config.toml
n_layer = 12
d_mlp = 512
vocab_size = 539
activation = "swiglu"
norm_eps = 1e-06
rope_base = 10000.0
bias = "none"
init = "normal"
init_std_qkv = 0.101
init_std_up = 0.101
init_std_down = 0.0
beta1 = 0.95
warmup_steps = 200
z_loss = 1e-05
train_tokens = 139600000
Each number is 128 + 32 x the weight over its row's rms, rounded and kept within 0 to 255. Layers, rows and columns count from 0. The size above them is the row's rms in percent of the matrix's.

# layer 3 MLP up, 512x128, rms 0.251, rows 211-277, columns 64-95
size [ 92  97  92 111  94  94  86 104  97  88  93  98 112 101 109  88 109  98  97  98  89  96  97 109 100  88 105  93  90  92 102 124 106 114  87  89  95  91  92  97 110  90  75 127  89  96 106  98  92  96  96 108  92 104 101 101 109  85  84 104 100  97 104  89  94 125  88]
[[143 162 125 125 150 127  56 140 107 149 139 110 142 130 184 127 127 177 142 155 107 102 123  79 153 116  97 133  80 152 135 107]
 [121 154 159 131 132 152 165 115 133 184 134 143 101 145 149 141  87  99 152 118  72 111 134 101 136 169 100  75 115 187 125  83]
 [158 189 155  44  93  70 128 117 142  97 117 148 113 130 126 128  96 128 146 106 148 126  94 151 139 103  93 181 148 133 149  85]
 [115 140 107 228 167 127 164 111 144 111 126  75 108 147 101 129 181 131  96 126 133 129 193  77 145 163  71 122 140  96 206 128]
 [144 111 157 147 107 120 131 157  69 107 110 142 162 135 119 166  84 136  64  95 165 145 210 143 114 116  96 106 154 193 100  90]
 [177 123 119 181 122 125 171 164 151 157 154 169 103 183 156 131  70 119 159 126 145  82 183 113 144  98 198 180 181  93 123 124]
 [ 72 135  92 171 208  72 111 126 146 112 119 100 110 188 172 154 148 178  97 154  62 173 114 131 103 106 108 166 103 161 134 164]
 [192  94 139 143 136 135 112 134  87 129 136 143 167 164  98 141 145 144  95 141 119 106 103 133 143 117  52  93 104 149 129 172]
 [148 120 122 192 121 164 178  89 126 131  79 124 118 168 121 124  99  99 129 134 120  43 186 129 159 119 146 135 185 119 159 147]
 [ 70 105 113 105 160 147 154 111 131 105  67 106 108 119 163 124 140 127 105 121 170 101  99 145 103 135 126 135 131 182 176 161]
 [210 138 134  76  99 145 117 209 121 123  87  90 119 109 135  82 104 150 109 143  88 110  89 126 139 103 116 120 112 183  88  87]
 [114 137 104  86  87 116 122 143 110 148 136 147 147 148 128 136 155 133 125 130 125 127 187 109  75 141 153 145 174  78  84  98]
 [165 141 106  98  98  99 220 140  99  71  93 116 133 112 134  87  86 130 146 179 145  95  91  77 162 115  85 126 121 127 114 117]
 [148  20 118  70 133 177 136 139  98 138 184 142 136 139 144 157  88 125 175 116 138 146 152 111 120 120  56 119 128 116 167 143]
 [136  95  23 112 141 150  79 108  95  97  94 146 172 161 151 121 146 120 104 138  96  98  98 170 150  78 143 143 176 132 202 122]
 [149  60  99 182 132 124  88 105 142 139  98 130  93 140 158 160 111 110 100 187 181 134  52 133 103 138 139 149  74 150 145 114]
 [132 127 137 187  94 138 120 121 106  63 122 120  85 121  94 111 139 120 117  56 163 140  90  64 152 142 123 105 215 132 144 104]
 [159 194 160 138 182 145 183 120 177 170 189 113 138 148 157  95 129 125  79 148 140 118 159 142  70 152 155 102 162 158 115 147]
 [167 152  95 141 167 123  69  65 168 146  82 131 150 122  57 113 134 116 151 125 118 115 164 126 165 139 130 105  87 127 130 138]
 [ 55 149 135  94 124 172 195 120 102  95 118 137  72 164 170 167  98 108 109 107 109 137 161 117 102 140 166 126 124 160 169 145]
 [109  92 159 155 162 130 139 117  80  95 152 145 100 128 114  94 103 142  81 134  99 175  67  86 106 150 183 137 155  75  92 175]
 [173 137 118 176 154 180 166 119 103 139 104 111  88 120  98 113 192 143  86 143 131 130 173 181 135 128  96 159 148 162 109  98]
 [140 214 164  92 123  57 109 119 127  99 112 111 152 133 142  67 200 154 168 126 126 142 116 152 144 158 130  91 107  87 110 141]
 [163 137  47  99 194 114 144  92  95  95  94 150 142 111 104 112 110  96 127 155 137 147 128 121 146 163 126 111 114 123 145 187]
 [170 140 122 112 112 137 149 118 106 170 166 113 142  70 111  67 120 127  68 164 115 143 161 135 132 150 150 112 121 146  91 119]
 [143 189 143 168 160 121 183  89 109 119 118 117 116 129 179  71 140 136 152  98 112 160  94  94 145 155 110 164 102 105 168 130]
 [155 104 136 191 175 120 162 179 121  77  98 135 156 160 128 189  96 115 132 125 118 127  87 147 184 139 124 118  97  79  79 124]
 [145  61 126 168 138 197 168 131 139 158  66 121 210  81 134 173 136 144 106 157 118 193  81 161 161 161  99 108 166  89 108 103]
 [107 114  82 109 133 168  89 100 130 122 102 125 160 151 124 149 162 124 143  93 157 110 187 116 154 119 166 114  85 160  93 137]
 [142 175 154 101 158  93 123 129 149 113  79 160 135  84 133  83 130 113 200 143 100 231 138 144 113 139 166  71 134  97  94 144]
 [135  98 170 141 146 108 127 101 123 163 206  83 103 147 105 138  77 141 113 160 115 145  70 164 168 150 131 120 162 147 100  69]
 [179 122 217  98 160 130 132 147 198 172  81  78 163 129 129 158 100 163 177 151 100  78 106 117 144 144  99 140  93 140 169  56]
 [ 98 138 159 164  74  59 118 147  73 121 119 158 194 117 113 127 156  99 110  97 124 132 162 170  93 155  69 122 140 154  79  91]
 [107 174 171 124 167 149 120 176 167 136 111  83 184  97 158 145 133 169 134 148 107 134  91 119  95 150 132 121 114 117 147 177]
 [140 108 108 100  44 129 113 126 126 142 180 143  91 155 109  98 175 154 102 156 142 127 144 130  79 135  94  97 102 109 129  71]
 [119 101 117 118 119 153 123 172 146 120 110  71 156 104 148 162  68 107 103 124 166 101 153 108 122 111 120 149 130 148  94 137]
 [ 97 134 172 135 157 124 114 165 137 102  75  73  97 121 145 210 111  67 136 145 120 142  71 169 152 128  97 162 113 205 129 128]
 [156  87 182  80  86  76 153 152 164 142 184 118  96 170 179 151  73 133 123 157 137 164 135  98 134 162 131 143 118 111 160 167]
 [131  79 159 163 135 115 184 143  91 101 170 133 114 131 162 109 117 168 120  94 207 108 110 116 147 167 138 160 129  90 152 116]
 [138  84 152 151 123 123 115 137 146 174  91 194 111  76  91 124 110 159 129 181 155 103 100 130 154 106 112 119 133 115 112 148]
 [ 92 144 136 140 161 100 120 122  70 166 114 113 108 143 115 190 142 148 118 101 138 140 149 121 181  56 161 130  94 144  91 134]
 [ 94  94  97  77 123 146 116  91  70 136 143 140 139  94  97 154 100  96 130  87 141 153 188 151 119 141 158 175 130 159 120 181]
 [ 80 202 133 154 115 128  80 130 169 151  95 162 134 125 143 139 121 107 120 113 138 119 114 127  98 129 109  87 142  98 164 117]
 [143  66 183 137 109 122 171 115 175 111  69 116 194 131 133 118 142 114 165 102 168 131 134 107 159 205  74 141 146 132 138 170]
 [183  89 140 131 125 110 153 135  83 124  86 130  60 132  97 156  62 141 181 127 148 145 146 149 119 175  73 146  92 104 146  92]
 [116  88  90 139 148 128 120 158 118  93 138  89  68  94 120 106 106 123 161  35 114 130 155 113 214 167 119 163  80 147  79 149]
 [116 121 130 168 104 123 150  93 141 195 140 130 124 102 136 155  72  98 145 142  79 103 116 151 139 133  99  90 149 163 134  99]
 [141  97 135 166 153  78 148 103  74  98 137 132 101 185 151 157  89 168  83 126 114 168 203 165  97 112 175 121 154 126 121 115]
 [180 167  82  93 124 145 171 109 123 157 122 115  72 111 138 103  99 115 117 111 141 117 152  88 106 169 165 163 157 115 111 109]
 [110 140  77  96 125 121 143  80 125 122 154 100 128 185 157 141  79 141 119 158  93  24 134 158 115 139  84  87 153 143  90 181]
 [127  72 129 162 104  96  94 205 171 132 148 121 164 147 131 118 140 191 157 142 135 103 133 191 120 128 105  80 107 217 122 106]
 [124 124 170 129  91  75 105  89 135 138 168 156 117 176  56 132 101 106 182 159  95  92 103 204  97  77 158 120 157 131 143 103]
 [148 151 138 132  71 140  92  93 107 139 172  89 140 149 136 127  90 125 168 107 110 140 129  65 193 104 139 101 122 160 228 116]
 [138 127 117 146 131 157 110 145  65 144 177 152 164 173 151 127 109  25 121 134 186 105 144 104 109 159 188 173 144 161  90  98]
 [144 103 111 135  98 148  82 155 100  66  88  99 135 124 128  81 142 135 110 155  79  96 106  83 145 126 107  84 184 138  93 118]
 [143 189 130 171  86  92 159 123 105 114 129 176  62 139 186  78  91 101 136 157  99 133 159 132 173  81 120  84 202 168  90 138]
 [159 160 170  87  80 119 124  82 140  94 124 116 125  93  49  95 168 184 133  80 184  85 137 143 123 106 105 185 191 148 166  92]
 [132 122 115 136 124 107 181 151 126 167 104 135 143 150  94  95 159 148 148 108  84 125 160 138 146 197 113 175 122 144 113  49]
 [247  93 182 111 134 145 141 153 151 145 114 130 145 139 189  54 115  70 143 133  76 164 115 109 126 199 145 183 143 114 154 117]
 [135  89 126 203  92 102 105 135 157 132  83 150 156 155 179 111 104  95  98 136 114  97 112 201 125 168 127 127 107 122 119  83]
 [116 117 112  99  93 123 113 159 132 124  92 162 131 133 180 131  67  95 157 122 158 109 140 146 148 127 119 103  99 120 109 118]
 [180 145  76 165 143  66 120 144  70 106 129 146 107 137 162 137  61 140 120 113 132 147 146  99  68 119 150 128 116 104 118 137]
 [ 98 197 131 132 131 121 150 156  67 129  94 120 144 119  99 128 110 207 122 128 168 129 121 128 156 174 181 126 190  81 107 142]
 [ 87 145 119 141 115 160 174 125 147 108 107 117 121 116 146 170 131 112 120 128 148  92 125 156 164 179 146 122 127 147 116 104]
 [152  74 157 181 161  92 110 136 185 117  85 131 129 138 144 157  92 195 162 154 152 168 118 148 133 112 115 187 141 172  75  78]
 [122 134 125 124  91 179 156 116 162 130 141  88  95 126 166 149  85 139  68  90 176 128 153 150 166 123  82  77 124 120  58 154]
 [103  78 147 175 141 121 151 121 179  86  63 134 118  99  89  94 120 152 136 124 148 117 110 112 143 103 122 136 125 175 113 141]]
# layer 3 MLP down (transposed), 512x128, rms 0.211, rows 211-277, columns 64-95
size [ 95  98  98 104 104 104  92 100  96  87  96 107 113 101 107  88 101  97 101  99  97  95 102 104 108  96 106  95  94  95  94  85 105 109 100  95 100  95 104 104 110  97  86 115 104 108 109  99 101 100 100 102 102 110 100 103 105  92  96 105  99  99 109  95 102 108 100]
[[103 161 115 184 128 117 133 169  81 113 150 110 129 171 157 122 140 124 150 152 111 179 123 149 131 112 100 157  62 169 115 154]
 [125 185 143 111 185 163 140 132 147 126 129  94 180 113 112  76 119 116 148  87 183  99 160 121 137 159 199 111  91 130 182 154]
 [111 177  98  79 121  68  86 116 137 113 148 106  95  96 133 128 137 118 177 153 154  69 120  79 123 137  85 167 111 137 101  59]
 [147 154 139  99 116  54 121 164 103 133  59 102 143  56 131 132 111 206 118 156  90 191  85 138 127 104 138 104 124 131  81 135]
 [139 158 135 117  82 113 190 115 144 209 138 125 160 142 201 123 119 149 148 105 112 107  70 126  91  83 186 141 121 112  95 151]
 [164 164 104  95  96  86 142 125 153 149 142  99 113 108 129 160 117 134 113 172 110  86 112 181 134 122  69 180 207 136 183  89]
 [139 144 131 112 159 129 128 101 135  32 162 156 118 126 127 136 135 147 105  92  95 144 141 130 143 193 130 127 155  67 111 163]
 [110 124 104  53  98 113 149 146 129 105 178 177 102 118 113  86 158 100 174  81 101 185 127 176 126 112 136 187 156 112 106 102]
 [219 173 152 140 155 104 134 116 170 157 101 105 171 134 172 100 166 146 101 116 127 131 110 125  87 146 112 116  77 166 150  80]
 [124  70 116  80  96 140 159 119  93 146 146 158 146  74 167 109 136 129  83 108 136 164 104 112 122 133 158 176  98 123 175 150]
 [187 182 157  81 109 142 116 102  95 145 136 143 191  65 129  86 162 169  22 127 102 132 104  87  97 145 118 128  97 154 106 109]
 [200 147 137  70 115  93 105 143  98  56 125 136 134 102 152 121  75  91 149 129 141 161 122 100  75  98 111  79 114  50 156  82]
 [156 150 146 113  66 131 178 153  45 116 122 169 143 130  98 105  76  83 177 119 162  93 127  90 210  85 113 139 204 108 113 174]
 [ 73  92 121 136 123 124  95 144 119 172 110  80 114  80 129 133 115 163 134  90 127  57  82 104 104  60 101 115 115 108  87 135]
 [131  86 105 139 143 147 128  34 139 129 150  78 180 169 187  99 152 165 151 133  72 103 144 132 122 141 116 189  81 106 166 110]
 [148 138 127  95 115 168 126 115 157 175 139 101 149 147 143 102 121 198  84  62  97 184 126  89 129 126 118 152 141 157  86 142]
 [182 103 109 104  97  74 144 167 147 122 166  98  99 167  88 151  97 129 136 124 108 193 101 164 112 105 174 144 130 165 124 121]
 [121 152 122 113 168 102 153  98 121 158 126 113  86  84 114 128 167 118 157 118 132 159 156  99 135 124 143 112 145 153 112  95]
 [127 116 140 169  95  79 145 134  94 152 138  81 139 117 149 113 187 106 196  85 109 108 178 158 164  99 129 127 166 157 167 202]
 [ 65 132 111 180  72 186 151 155 173 144 167 129 150 145 128 165 104 160 132 139 106 145 156 118 109 150 123 137 110 108 120 105]
 [159 195 173 150 142 211  81 137 134 112 117 136 190 142 124  82 101  84 110 161 164 150 112 104 122  72  87 115 106 161 120 159]
 [152 156 126 135  99 115 128 163 102 101 148 156  75  72 126  74  95 134 131 136 154  31 134 121 183 173 104 159 104 162 182 150]
 [ 67 151 121 107 115  73 109 138 132 111 149 103  81 103  87 141 166 137  54 105  72  89  76  67  96 142 111  90 143  78 141 185]
 [137 153  97 122 110 145 122 162 155 158 156 157  79 128 191  76 128 103 120 154  85  91 102 114  45 117 151 121 156 168 141  76]
 [109  61 166 183 163 174  89 132  71  83 102 104 117 138 128 156 120 120 137 136 122 124 150 165 130 118 151 132 117 144 119 117]
 [116 215 122 131 147 104 159 104 157 166 107 110 150 179 166  37  62 148  85  76 173 152  82 105 115 137 109 164 115 154 121 133]
 [134 111 173 151 141  83 175 171 179 114 166 144 131 154 138 176  34 161 127 116 147 137  99 126 104 131  96 116 122  92  85  94]
 [143 120 137  94 170  55  90 106 141 105 115 137 146 125 116 124 140 177 129 104 124  99 130  50 178 113 116 134 127  98  60  93]
 [132 129 190 158  84 127 120 103 101  91 132  85 138 134 152 150 160 136 153 138 134 155  67 138 182 115 147 113 140 135 159 104]
 [120 125  92 120  82  90 132 100 132 142 168 122  85 140 150  91  98  54 122 129 132 102 119 148 119 141  85 155 153 116 105 123]
 [ 97 199 158 139 114 192  74  95 145 159 136 143 143 103  89 154 105 104 101 104 127 224 180 111 108 130 134 106 104 148 145 155]
 [144  72  84 143 168 155 106 112 133 100 124 119  86  93 145 182 112 105 170 136  95   2 122 119  82 111 179 115  74  89 114 149]
 [ 99 107 143 114  60 116  73 118 116 165 166  93 116 179 120 189  93 111 165  77 152 105 112 124 164 115 108  96 147 112 138 131]
 [174 134 147 124 191 125  95 107  93 113 140  96  86 129 130 104  95 149 109  96  42 182 118 136 109 150 159  83 130 107 142 145]
 [169 157 122 134  95 187 119 123 153 118 146 106  70 154 162  46 136 176 157 123 108 128 179  67 165 120 118 108  88 124 109 140]
 [104 152 127 112  87 125 137 117  96 147 172 135 137 180 157 180 140 171  83 133 124 149 133 151  53 135 104 158  85  56 129 123]
 [ 80 141  92 127 124 142 100 168 150 125 132 150 125 128 113 201 168 118 124 102  93  52 166 129 154 172 186 153 146 181  92 103]
 [172 171 149 117  98 111 131  99 147 141 142  11 116 151 138 144 133  90 135 143 104 187 106 142 113 151 130  97 133 127  94 195]
 [136  86  56 180 138 171 127  91 183 131 109 114 154 173 127 186  88 143 164 125  68 146  90 118 184 152 161 117 143  99 136 111]
 [164 124 115 121 119 129  57 112 173  83  81 103 126  43 113 145 120  75 123  89  83 134 104  93 145 142 137 114 131 146 138  97]
 [136 186 128  88 200 138  94  98 153 133 108 131  94 155 125 127 137 102 153 117 143 127 143  75 190 165 155 169  85 122 116 163]
 [139 102 113 134 126 164 151 147 107 158 102 105  60 204 138 105 157  93 146 147  76 164 148 145  99  77  79 202 154 169  78  90]
 [ 81 179 112 136 120 187 167 128  64 175 138  74 140 111 126 178 131 100 150  87  80 120 108 166  95 116  96 110 141  92 168 110]
 [153 148 186 114  63 107  96  99  83  97  93 129 229 111  90  75 109 132 150 115  88 114 102 156 146  86 148 185 140 222 117  86]
 [120 113 133 133 152 158  98 139  92 153 141 104 119 117 115 149  96 100 139 122 145 130 135 102  89 157  75 195 189  91 112 144]
 [105 117 204 165 150 110 102 137  94  81 106 109 172  81 129 150 153  94 118  62  75 202 148 153 190  86 142 106 122 169 138 111]
 [179  72 121  71 128  95 124 162  83 133  87 129 109  83 172 152 162 158 189 124 144 158  94 146  95 139 107 122 148  78 116 107]
 [181 142 110  65 134  82 114 104 162 150 158  72  16  95  95  75  97 125 108 173 169 136 118 124  74 117 138 107 136 132  72 103]
 [203 192 169 143  88 128 111 123  67 139 116 115 119 153 114 167  91 139  87 181 146 110  49 145 135 145 125 131 115 141 107  99]
 [148 134 120  81 135 154 109 142 156 154 142 138 117 168 213 109 138 124 164 118 179 138 151  97 125  91 133 130  91 104 117  79]
 [161 173 119 102  97 118 142 115 109 112 115 122 137 105 154 167 146 151  97 140 116 135 143 133 147 158 184 116 154  70 185  87]
 [135 110 152 100  67 162 159  82 154 153 117  91 164  71  56 130 135 166 146  71 126 151 173 150 125 102 126 113 110 123 146 150]
 [148 147 119 143 110 156 124  81 137 176 191 103 173 169  83 106 161  97 174 131 107 165 132 126 105 187 145 124 104 143 166 103]
 [140 151 138 120 160 168 121 183 131 116 153 124 217 177 127 121 137 100 118 142  91  83 144 131 101 147  75 155 172  93  97  85]
 [137 165 119 137  84 170 123 134 119  99 144 148 138 148 159 126 129 137 123 165 119 103 203  81 135 101 159 191 119 133  97 118]
 [124  93 148 209 138  80 171  88 163 105 151 112 133 112 107 142 111  91 124 157 223 104 182 101 145 152  79  69 142 145 165 200]
 [166 109 134 120  80 129 131 180 124 113 141 116 120 131 154 149 124 129 164 131 154 163 127 105 219 144 154 152 108 131 139 133]
 [202 123 172  92 181 136  85  89 130 143 154 156  74 129 186 145 153 132  46 111 158 133  80 119 147  71 141 123 123 121 139  82]
 [146  88 113  87 186  95 134 134 112 130 117  63 147  92 128 125  68  76 162 106  89 109 163 134 113 132  83 111 133  78 131 120]
 [135 128  99 121 187 146 167  79 133 132 127 161 179 122 129 105 125 172  92 116   2 130 135 196 117 162 113 142 125 151  88  67]
 [147 125  86 117 100 114 168  84 152 130 166 124 118 172 111 139 138 115 151 198 153 110 202 164 154 174  81 176 127 118  84 121]
 [130 123 116 178 188  93 189 102 129 109 106 129 121 112 184  78  90 145 119 148 115 103 202 154 102  95 109  82 130 179 147 129]
 [ 99 213 128 132 188 105 102 151 136 113 129  99 156 171 122 105 146 170  99 138 151 159 122 129 132 107 148 105 150 121 109 175]
 [125 142  97 147 112 144  92 147 124 114 151 125 127 107 125 140  98 120  99 134  96  92 140 129 141  67 142 111 170  97 123 114]
 [118 121  49 127  58 148 159  85 132 131 124  82 187 148 118 134 163 118 140 104 141 132 136 114 139 155  71 144 151 159 135 157]
 [148  64 128 160  67 115 101  92 132 101 130 134 128  99 150  98  79 109 129 110 113  87 131 138 198 106 113 146 140 173 126 174]
 [ 60 105 164 163 137 134 127 179 129 139 117 118 113 153 102 158 120 152 146 154 132 163 153  30 143 132 147 183 145 125 113 141]]
# layer 3 MLP gate, 512x128, rms 0.256, rows 212-277, columns 64-95
size [101  89 109  93  98  82 104  93  89  95 100 110 103 106  89  97  96  95 106  86  96  97 102 102  94 118  97  86  90  99 117 115 122  99  92  95  97  95 100 114 102  82 121  93 100 117  96  93  92  90 101  94 105  98 100 106  87  94 108 102  90 102  91  87 120  99]
[[131 112 141 141 137  94 162 124 130 175 132 123 117 198 133 114  96 150 120 144  92 140 129 130 117 136  93 120 110 178 109  85]
 [145  64 103 165 144 131 123 112 145 136 150 145 120 190  80  79 114 190 143 158 114 142 121  70  90 136 158 125 115 104 109 109]
 [168  63 145  86 139  91  84 131 155 117 152 182 120 113 139 133 132 184 167  79 135  90 161 174 167 108  77 120 127 146 137 159]
 [175 123 112 128 110 132 127 107 143 148  92 108 113 157 122 174 100 117 119 166 127  89 182 124  92 100  76 154 184 126 114  76]
 [164 126 109 141 125 117 161 126 137 162 143 130 162 119 134 193 118 149 159 157 119  96 149 106  71 137 133 103 184 117 125 114]
 [156  98  86  77  90 160 158  72  85  83 154 128  81 129 126 116 170 169  82  84 100 182 135 112  85 135 152 116 146 156 112 142]
 [138 145 111 112 152 117 160  89 112 128 115 152 110  82 165 175 149 140 116 135 115  94  66 137 147 116 121 118 125  56 188 173]
 [129 159  76 113 164 158 136 162 130  92 173  78 121 123  79 147 105 156 173  85 136 110 106 138 120 119  82 136 129  99  98 166]
 [107 156 129  56  83 108 178 121  98 165 133 151 117 136 193 129 108 135 110 136 150 133 182 115  69 117 122 100 143 138 138 168]
 [128 134 141  76 109 125 148 149 156 131 157 146 174 130 170 153  69  80  59 101 137 119 113  94 126 123 141 105 104 184 110  82]
 [195 140 133 125 153 100 128 140 164 193 136  87 123 143 102 150 109 159 117 128 194  49 120 159  92 155 110 171 155 255 161 124]
 [119 140 145  49  75 132 122 125 103 107 163 136 136 196  95  98 191 185 139 148 137 150 210 166 145 119  71 144 147 116 144 138]
 [124 132 151 158 132 136 120 128 101  83 207 186 160 139 155  82 166  88 134 112 115 183 125 125 128 179 189 133 190 169  72 147]
 [134 135 121 108 119  94 187 120  62 144 134 131  86 139 159 118 170 132 145 207  63 124 154 139  94 110 188 111 157  95 153 112]
 [189 131  96 175  99 139 157  90 124 125 145 114 144 148 137 175 119 133  71 144 132 117 112 140 121 117 119 121 116 146 156 112]
 [ 98 124 195 171 122 134 159  86 117  78 139  96 102 160 147 119 100 105 123 100 178 137  89 111 145 125 148 133 148  90 146  88]
 [ 73  88 174 197  65  52  80  90 114  68  50 111  96 104  84 155 107 121 164 113 117 128  80 129 169 112 111 110 117 136 106 115]
 [121 157  90 154 127  85 171 152 117  87 176 155 115 161 176 151 184  88 111  77  92 163  89  80 120 137 134  93 103 158 103 112]
 [154 150 148  80 129 120  41 118 146 126 125 167  63  95  84  38 164 165 172 132 105 126 104 115  99 127 125 115 126  49 146 165]
 [103 167 197 144 139 151 101 110 139 107 123 135 153 135 149  75 135 134 119 212 121 134 107  67 121 117 163 200 169 109 146 152]
 [165 146  90 159 161 189 163 128 127 134  92 123  92 158 126 103 134 184 127 159 155 105 164 181 140 104 140 103 112 143  98 107]
 [129  87 206 165 105 127  96 129 163 153 108 112 162  91 145  43 115 175 159 143 171 203 180 180 137  92 129 124 179 128  88  76]
 [ 92  92 188 135  64 151 110 177 142 151 163  99 118 117 113 139 131 179 123 135  99 112 152 116 112 112 144 184 131 125 134  65]
 [117 139 167 129 141 128 136 169 117 124 118 167 128 142 117 203 113 118 163  83 157 137  86 112 108 140  75 107 121 136 124 130]
 [ 69 132 203 148 101 101 138 115 146 115 117 159 108 109  59 143 143 176 154 130 140 130 113  73 144 124 145 163 132  94 154 142]
 [103 117 100 130 103 170 125 109 142 157 138 120 106 126 122  87 132 130 207 163 147 129 118 128 148 151 160 145 173 150  95 109]
 [ 97 114 145 131 164 113 134  91 119 185 158 176  75 106 154 124 141 162 129 158 178  90  94 110 156 156 129 117 151 161 130 194]
 [116 100 164 165  97 118 138 149 167 148 138 176 139 101 161 132 146 118 123 169 109 109  70 139  94 138 132 122 161  81 126 183]
 [110 152 115 115 109 150  91 150 162  78 126 125  70 160 133 163 132 134 111 102  98  86 198 117 129  81 103 104 148 131 182 187]
 [158  86 134 150 169 104 116 109 116 131 180  90 113 173  97 150  71 149 123 180 108 141  62 161 138 124 164 126 120 140  99  73]
 [ 73 144  66 135  70 121 121 127  50  98 164 204 126  94 151  91 162  85  74 133 143 159 143 158 124 101 152 110 164 169 112 168]
 [198 134 103 135  79 117 109 129  69 184 124 124 176  80 104  90 142 127 117 115  91 105 169  98  97 139 100 141 120 133  61 111]
 [130 162 129 106 110 157  54  63 186  90  83  77 102 148  87  61 117 207 120 175 164 121 174 175 130 112 106 143 134  60 119 119]
 [157 130 172 139 151 128 115 142  91 121  78 145 141 104 135 171 148 116 140  99 108  88 164 116 160 111 179 131 124 170 140 115]
 [169 138  92 122 102 146 179 135 169 170 113  94 175  78 104  82  75 119 126 131 132  79 145 116 122 147  98 153 134 129  72 144]
 [140  98 117 171  64 160 115 114 126 149 148 160 110  97 103 104 116 118 101  94 174 189 121  84 127 145 105  97 196  63  96  76]
 [132  99 111 112 101  93  93  51 104 162 143 107 115 109  94  92 135 101  91  95 175 109 172 104 176 101  66 147 176 117 114 114]
 [132 131 115  83  99 156  98  92 230 189 149 106 129 189 114 192 106 162  95 131  52 163 156 122 142 148 155 107 110 101 118 137]
 [143 135 157 165 153 120  76 197 142 180  87 163 136 115 160 145  69 122 135 160 156 126 114 125 130  82 118 109  97 109 149 140]
 [167 100 107  67 179 189 111 127  87  61 128 172 124 112 117 103  90 115 182  82 149  54 118 158  93 109 120 109 128 174 125 108]
 [115  71 134  89 111 160 127 111 122  74 113 113 142 126 145 164 114 119 145 152 112 124 168 132 128 136 192 126 102 122 156 174]
 [154 196  89 147  86  98 126 125 171 103 100 149 132 132  64 118 116  82 120 150 131 138 153 145 134  99 118  89 108 146 111 135]
 [126  46 143 120 116 121 166 146 132  97 142 143 132 145 175 172 128 136 100 133 174 134 122 108 137 121  54 133 173 207  98 200]
 [ 76 115 104 130 110 174 137 118 179 110 134 122 147 121 161 170 166 130 154 145  99 120 108  76  91 122 116 137 144 117 119 165]
 [142 150  96 126 180 144 107 169 133 121 146 140  99  90 153 226 131 129 133 164  85 102 120 171 103 164 152 125 145  45 169 114]
 [108 117 134 110 201 109 139 177 100  93 112 113 137 166 127 110 175 177 133 123 112 167 133 136 122 130 145 165  94  92 113 117]
 [127 176 133 111 165 113  64 119 101 146 184 155 126 146 104 141 133 117 181 162 117 162 119  59 142 137 146 112 119 115 141  80]
 [152 194 146 101 147 140 140  92 147 173 105 108  87 109 111 118  96 173 134  41 147 151 122 103 142 117 171 138 134  99 125  71]
 [100 166 105 117  99 146 156  67 164 133 112  74 102 113 176 161 128 139 100 133  87  83  99 161 111 133  82 128  91  49 138 159]
 [152 143  96 101 135  96 154 129 160 191 127 158  90 146 130 125 131  81 133 165 141  83 149 136 166 134  78  97  93 121 164 171]
 [ 89  98 149 169 122  94 109  87 121 158 169 177 126 105 113 138 105 164 147 126 115 112 122 171 132  77 120 107 187 161 151 128]
 [156 146 137 139 119 118 130 129  98 148  86  61 120 138 178 101  79 124 155 114 113 189 160 158 199 141  90 118  87 147 134 148]
 [ 82 118  68 148 105  99 192 114 148 125 116  82 117 115 141 160 136 168 151 108 117 124  74 121 117  97 103 132  85 130 169 124]
 [101 159 140  93 168 108  94 167 121 113 167 143 108 148 174 133 134 128  83 153 154 171  95 120 130 113  99 165  56 133 113 164]
 [148 214 137 113  78 149 128 125 124 141 143 172  51 118 158 114  84 163 155 117  84 101 117  87 135 118 113 155 173 154 118 145]
 [ 58 120 152 153 107  75 205 123 130  98 171 111  97 170 180 138 119  95 122  92 149  92 167 163 130  77  86 103 107 121 125 139]
 [134 109 131 147 124 101 119  97 113 151 171 115  94  68 149 156  93  82 111 169 176 125  91 131 159  79 170  63 158 104 122 148]
 [ 51 143 159  46 122  81 110 105  88 111 144 164 165 115 103 106 111 160  90  90 126 118 108 164 108 123 102  97  98  89 134 154]
 [ 91  88  92 157 193 115 111 162 150 107 140 156 167 159 146 159  75 161 148  91  65 150 107 132 147  98 107 144 119 160 117  54]
 [133 103 152 135 148 114 107 143 169 104  87 105 133 138 162 139  58  91 101 138 165 157 164 111 148 141  86 122  95 157  92 138]
 [159 114 163 128 130 132 153 111 154 133 111 162 194 122 141 143 131  76  93 187 129 142 174 129 144 138 107 120 121 204  96 134]
 [ 81 179  59  66 118 157 146  99 144  82 112 133  86 138 148  96  89 133  72 161 149 119 161 154 150  99 161 148 166 122 120 124]
 [150 165 115  95 129 148 148 115  50  72 141 187 121 128 139  99 106 105 174 175  88 119 164  96 128 115 136 116 129 131 163 119]
 [ 91 155  62 114  79 126 160 149  80  55 153 113 151 112 108 120 111  86  84 128 143  83 146 101 150 113 145  94 136  94 171 223]
 [112  80 167 157  62 112 112 146  97 107 139 104 166 104 116 116  97 169 170 184 131 154 132 155 165 152 125 117 146 121 132  96]
 [161 170  91  86 162 153 106  87 109 131 125 132  83 150 246 162 142 118 105 104 113 141 203 178  76  89 118  78 162 124 124 144]]